Weights of a small transformer language model.
Training: a variant of Muon for these matrices, 267M tokens.
Each number is 200 + 40 x the weight over the matrix's rms, rounded and kept within 0 to 999. Layers, rows and columns count from 0.

# layer 3 MLP up, 960x160, rms 0.164, rows 36-56, columns 80-159
189,181,193,214,236,227,191,236,216,222,189,266,240,185,136,223,223,212,239,189,199,127,166,163,253,169,224,117,161,163,289,201,176,236,255,191,121,158,196,217,141,209,224,253,175,166,136,261,228,195,276,234,166,125,169,171,190,236,159,298,170,128,190,138,195,184,129,267,146,140,254,251,168,274,193,173,172,119,280,153
156,212,99,166,230,127,303,213,244,217,228,162,224,185,159,236,197,332,179,217,188,138,143,202,227,208,211,233,198,144,249,188,260,210,340,235,212,210,264,184,260,229,234,306,172,153,107,159,96,216,205,217,195,228,144,246,183,145,239,251,226,143,189,143,208,180,346,275,133,221,212,278,205,149,184,220,221,288,265,158
228,245,193,235,223,192,164,238,253,178,148,239,208,247,185,232,218,207,258,193,177,189,170,136,177,195,192,252,246,169,181,204,223,204,211,196,166,161,140,230,134,227,288,174,216,233,210,236,226,247,212,203,241,193,182,159,262,203,245,242,167,115,253,234,240,150,223,178,204,190,225,170,230,172,209,214,225,196,265,185
181,222,165,139,216,130,119,207,251,241,195,211,229,259,169,183,261,217,169,192,199,167,181,204,149,238,227,224,171,271,182,138,243,245,200,223,159,158,230,193,233,209,168,226,208,153,225,145,224,201,199,191,225,213,285,200,153,223,254,196,247,212,174,163,156,212,214,200,180,102,248,147,231,130,167,209,196,275,220,196
260,240,241,217,236,198,146,242,182,270,272,186,227,240,179,257,192,181,200,136,147,215,159,227,167,216,245,152,167,187,156,231,202,191,277,209,132,214,234,153,216,71,226,172,235,197,165,165,186,238,203,211,285,166,233,204,209,189,272,149,243,140,177,144,106,210,198,153,200,193,192,182,184,107,225,208,225,253,225,133
209,164,171,162,166,254,126,249,190,155,222,149,203,240,197,204,192,146,300,197,120,211,234,156,226,179,160,167,254,152,165,167,117,203,243,254,264,265,177,167,185,114,176,195,244,232,196,246,145,203,199,196,228,202,183,129,188,180,197,210,217,197,159,179,259,252,236,245,171,198,252,196,148,194,269,199,216,175,265,131
143,211,198,189,149,193,176,192,267,233,209,241,206,232,171,169,171,149,168,165,223,58,168,221,274,211,203,152,188,203,187,167,130,186,200,245,212,156,255,156,176,210,197,195,217,197,218,199,242,187,179,249,224,174,294,164,217,210,159,265,175,223,236,221,185,229,242,224,204,163,185,215,186,227,115,252,174,177,219,153
248,290,253,175,206,165,244,245,209,229,143,143,209,180,207,164,201,168,265,242,230,136,185,244,174,229,238,188,179,186,203,161,231,195,217,189,225,247,254,130,169,212,222,258,182,186,167,202,162,148,189,198,227,191,268,236,182,178,221,239,242,292,226,195,168,149,208,251,182,177,179,214,230,199,190,224,221,154,234,211
234,157,172,181,181,234,232,227,171,274,207,214,198,205,228,208,192,168,180,202,214,248,211,260,220,161,234,203,231,171,232,189,164,193,156,263,177,166,115,207,139,191,109,241,195,192,141,121,204,207,203,206,218,209,175,245,237,201,247,276,245,218,254,141,270,153,246,185,246,243,249,232,131,262,210,220,132,232,230,215
148,154,178,213,267,238,206,244,203,175,241,164,200,186,193,208,192,177,141,212,121,203,154,297,214,204,221,209,152,203,210,274,147,260,155,185,147,221,189,178,234,163,263,237,126,223,166,169,132,189,226,163,149,179,196,196,192,199,222,132,193,127,241,182,201,194,223,274,224,210,163,177,154,158,178,217,147,223,226,193
198,208,186,211,212,277,142,209,227,205,144,180,144,214,309,184,156,271,234,174,241,184,235,187,181,310,74,194,189,219,331,202,173,246,218,318,152,208,142,239,220,117,213,336,173,205,267,200,195,192,245,231,167,257,172,180,116,232,205,266,195,243,256,141,220,225,255,227,234,207,186,224,290,207,204,179,200,205,243,193
192,232,160,245,215,214,150,209,219,171,173,167,159,204,199,287,185,197,146,191,153,228,134,162,253,175,188,157,111,190,157,147,181,177,273,157,266,161,213,204,199,236,207,186,199,153,225,157,228,184,208,209,167,211,167,143,216,174,230,197,155,203,204,233,222,203,212,243,202,249,217,191,289,232,126,196,182,174,231,220
186,177,246,180,155,187,148,162,187,154,218,183,219,195,272,154,225,193,323,216,181,236,201,212,185,133,144,221,278,189,201,203,287,219,167,215,155,227,223,158,195,199,192,293,182,202,175,176,168,148,196,202,168,159,181,198,264,228,172,278,184,266,213,127,251,162,222,204,225,274,114,171,167,215,227,199,157,258,146,192
187,180,211,235,263,186,162,228,189,148,227,218,146,211,228,199,178,193,137,166,181,294,228,176,110,156,199,194,242,224,157,165,120,194,186,112,134,201,197,172,163,230,220,53,269,242,304,245,211,299,186,232,265,189,216,148,115,186,208,195,200,257,189,178,173,220,190,229,253,249,178,178,200,209,198,195,126,136,256,213
199,138,133,233,199,168,160,190,246,226,155,174,245,231,146,257,244,184,125,143,184,208,190,222,215,233,170,214,201,145,178,231,222,282,193,184,209,265,197,187,228,164,218,162,145,232,123,216,215,275,169,219,244,251,144,221,165,198,227,237,169,194,183,161,179,161,226,261,185,151,182,242,203,204,141,195,182,193,143,200
164,213,150,224,256,252,254,144,218,191,197,216,226,235,247,178,168,245,180,265,126,189,204,192,181,185,226,176,259,199,175,191,147,258,158,167,260,244,198,219,235,211,289,187,158,193,128,174,201,127,267,221,186,180,170,189,177,245,156,195,200,157,274,245,180,226,269,185,213,148,154,98,186,178,244,187,172,210,191,218
210,182,156,182,151,253,216,179,252,195,208,231,200,317,235,186,184,196,240,164,209,177,202,248,214,243,200,252,194,287,204,201,176,169,149,149,132,222,215,115,134,181,215,108,174,195,191,228,179,209,265,169,160,173,209,149,185,218,134,225,205,141,197,199,190,262,201,296,183,219,150,249,201,168,208,169,185,223,221,234
132,236,169,219,301,192,222,265,153,137,181,213,221,216,248,255,194,130,271,236,222,205,191,224,274,144,219,170,234,211,158,220,233,189,199,177,211,209,193,159,160,188,254,208,223,212,248,146,186,186,253,158,213,169,184,135,247,204,268,181,144,87,234,262,175,249,223,188,216,195,153,248,200,188,270,151,237,180,180,139
151,119,315,255,194,123,139,191,200,195,178,228,189,215,210,238,174,156,147,181,200,164,166,169,163,226,207,235,207,198,277,171,212,166,284,152,177,224,191,172,204,150,234,200,191,190,184,205,231,171,153,168,196,167,269,152,175,199,276,202,231,249,178,182,256,232,245,179,177,204,129,164,207,181,186,102,259,228,261,155
198,163,253,217,149,235,199,157,184,237,189,110,261,164,173,187,189,179,187,184,202,145,168,254,197,235,176,238,214,263,198,145,177,179,207,153,185,182,191,163,202,172,166,215,231,184,273,249,190,231,177,213,204,268,197,165,224,278,228,237,229,204,170,198,197,184,262,207,256,151,214,174,188,196,158,220,225,208,138,190
162,233,210,175,112,175,227,127,240,189,219,253,273,251,246,222,144,260,165,129,254,182,178,166,265,159,143,235,243,127,130,169,143,184,226,192,227,218,246,224,215,187,201,194,241,159,80,238,173,185,72,179,127,212,96,163,200,196,195,139,147,193,166,201,165,175,228,316,188,190,222,232,215,165,221,162,205,188,263,231
# layer 3 MLP down (transposed), 960x160, rms 0.0925, rows 36-55, columns 80-159
284,171,196,295,191,183,251,174,224,161,236,150,225,232,182,193,240,190,236,186,285,303,196,228,273,136,157,185,180,218,189,223,189,236,139,169,159,178,166,283,219,216,236,213,204,279,164,224,182,265,179,216,256,182,185,120,263,234,219,122,184,181,182,172,282,165,194,207,180,250,219,220,187,198,236,216,182,181,207,175
131,221,183,203,288,306,206,208,211,162,185,177,168,155,124,178,178,274,127,311,213,244,175,237,212,158,248,279,159,222,241,160,206,259,260,263,251,263,278,231,229,262,210,214,163,158,135,229,216,191,244,221,209,180,231,192,181,141,195,191,269,196,179,163,160,214,187,191,185,160,181,213,190,116,243,233,168,183,191,118
155,246,188,196,259,186,256,208,186,238,205,208,133,192,256,154,172,201,204,170,239,231,201,195,131,210,219,222,227,182,211,219,272,184,219,197,274,144,178,196,177,206,211,138,247,219,220,224,130,177,265,147,200,103,198,137,296,171,220,169,224,180,235,264,228,215,168,246,270,186,218,113,136,234,215,231,179,233,306,203
236,118,219,160,185,241,216,142,150,211,217,197,226,255,190,168,284,208,242,168,123,254,164,175,188,269,180,207,158,194,181,210,180,137,210,186,174,194,180,183,185,186,140,139,217,194,239,276,263,191,173,228,220,189,225,230,180,178,172,214,209,236,171,194,190,201,240,198,212,132,98,192,253,226,157,163,222,132,202,140
169,151,152,157,191,231,173,208,189,218,219,245,231,194,180,161,199,226,191,146,221,192,250,314,202,188,242,223,198,205,199,165,196,253,194,124,181,269,205,247,199,189,128,192,210,214,242,201,149,152,230,221,233,178,183,225,212,189,154,158,217,226,178,217,184,250,265,203,198,234,211,108,272,272,160,265,153,298,162,237
228,244,154,159,222,269,174,203,170,165,219,73,249,157,203,146,310,230,232,226,213,211,177,164,199,152,190,181,265,177,124,213,228,288,182,178,177,217,255,207,168,151,175,161,288,231,221,170,165,193,176,183,206,205,211,235,202,228,176,195,252,222,86,138,278,192,161,206,237,242,150,194,228,252,212,193,249,142,164,174
171,219,229,181,224,198,225,208,244,202,282,206,204,249,187,219,191,163,195,165,241,160,235,193,190,164,176,166,128,166,193,207,207,210,226,200,242,172,270,177,246,209,207,148,187,206,182,222,186,160,228,160,190,220,190,237,123,222,278,189,187,196,182,168,189,232,161,150,146,152,201,164,183,191,227,259,190,204,241,204
283,147,216,188,188,208,186,216,236,205,225,246,256,173,160,176,167,223,166,128,204,240,249,268,161,194,254,146,141,263,210,174,241,246,218,178,217,189,233,158,213,193,179,150,154,258,210,203,187,225,200,212,191,206,183,190,196,194,155,169,183,202,143,275,246,245,154,145,100,210,217,257,221,214,97,252,113,225,191,151
139,179,184,207,187,229,167,147,205,178,215,210,194,154,162,151,254,180,281,217,173,203,264,148,213,244,172,212,171,215,193,228,214,227,201,120,185,268,238,210,195,98,201,180,133,201,200,196,205,203,256,250,249,241,226,180,165,237,251,109,171,260,159,201,117,147,144,193,201,213,223,178,204,151,208,119,193,164,194,179
161,191,223,137,250,193,278,241,153,252,179,175,229,241,208,90,271,232,242,215,235,231,178,185,100,204,180,214,184,128,177,232,255,222,246,265,218,198,244,268,207,269,257,133,230,247,231,270,97,166,155,173,121,211,151,205,163,209,248,190,197,186,195,210,116,272,166,245,208,212,259,209,201,217,192,183,238,128,195,152
233,111,236,190,221,283,178,240,122,255,140,240,241,219,219,188,183,181,134,222,281,236,179,286,167,130,237,225,113,139,229,161,223,194,156,295,190,216,214,261,216,252,108,176,127,218,215,234,138,123,269,114,317,190,184,164,177,244,221,213,197,195,215,237,221,261,222,245,168,278,242,211,197,124,222,214,165,182,191,179
183,168,126,173,217,202,223,188,212,251,137,214,105,168,184,179,163,151,172,170,158,146,140,183,184,166,172,227,192,201,221,142,183,242,174,277,275,226,190,184,188,169,79,200,170,191,182,199,240,210,181,162,165,233,143,226,259,208,241,194,301,160,222,157,228,218,189,176,168,297,214,215,200,227,229,203,234,198,160,225
172,209,273,153,141,126,209,172,92,178,233,160,207,175,202,161,229,224,205,202,140,238,233,153,149,252,187,239,205,273,191,144,150,173,247,125,135,195,230,242,255,178,114,154,227,148,187,158,163,292,183,255,177,141,216,118,165,180,220,158,270,229,161,231,243,204,217,208,202,205,286,223,268,142,239,214,210,143,164,136
199,194,226,212,190,234,145,164,238,211,239,204,111,216,233,249,105,214,192,183,176,226,251,196,223,163,161,224,121,257,201,197,231,155,201,143,161,166,208,211,220,133,170,128,253,229,172,274,199,184,159,251,195,147,176,132,246,177,215,193,197,258,223,232,188,124,205,169,192,226,154,233,149,208,214,105,145,205,192,174
166,193,202,220,131,138,219,225,188,189,223,151,198,275,165,197,201,273,217,212,193,197,253,181,182,223,166,157,224,160,212,150,203,155,251,183,207,247,204,201,251,263,178,240,193,157,113,195,218,153,220,137,182,267,204,233,210,257,240,239,233,234,247,200,225,170,135,155,248,215,134,187,183,144,138,216,215,168,136,155
240,225,176,191,206,170,226,224,158,196,232,185,194,215,259,188,244,256,183,146,227,187,191,170,220,178,200,172,170,124,180,188,214,204,183,133,221,234,177,204,157,260,168,176,240,199,180,177,161,206,215,265,246,263,161,205,209,209,199,153,220,190,288,205,168,134,196,245,225,186,241,209,131,144,251,170,194,242,218,175
260,74,188,160,166,172,183,173,199,163,185,294,229,241,286,190,193,211,273,150,228,229,225,230,235,237,158,195,240,153,247,221,239,240,272,241,208,175,233,187,131,224,190,231,210,228,249,229,224,185,201,179,209,95,170,162,155,196,244,214,175,220,195,112,252,217,223,218,234,212,157,238,212,200,147,241,146,248,170,227
235,161,191,190,173,190,135,286,209,203,170,203,206,241,206,217,178,196,230,150,253,233,239,275,238,213,283,250,194,266,119,295,183,215,211,165,243,153,136,265,204,219,191,217,178,235,163,212,194,232,208,201,233,219,201,181,208,145,176,198,285,183,228,171,208,137,217,147,174,138,147,186,249,208,160,217,230,140,198,173
170,183,304,222,256,203,174,212,193,222,192,237,190,172,217,191,209,179,136,161,227,131,153,207,232,217,227,192,202,193,219,163,240,205,196,212,205,187,202,187,160,206,158,228,184,220,258,252,220,152,212,185,193,185,160,229,204,181,243,227,221,261,229,186,262,236,205,169,179,127,210,185,136,173,192,177,189,151,214,232
233,240,260,110,206,157,194,202,196,185,255,264,209,211,176,182,230,208,114,207,138,186,240,234,135,211,267,126,205,200,235,222,188,125,197,194,195,277,224,172,161,202,236,220,186,235,173,125,207,193,171,248,230,218,210,198,243,241,208,194,242,220,172,170,177,201,200,179,203,211,201,177,221,149,155,211,195,133,162,200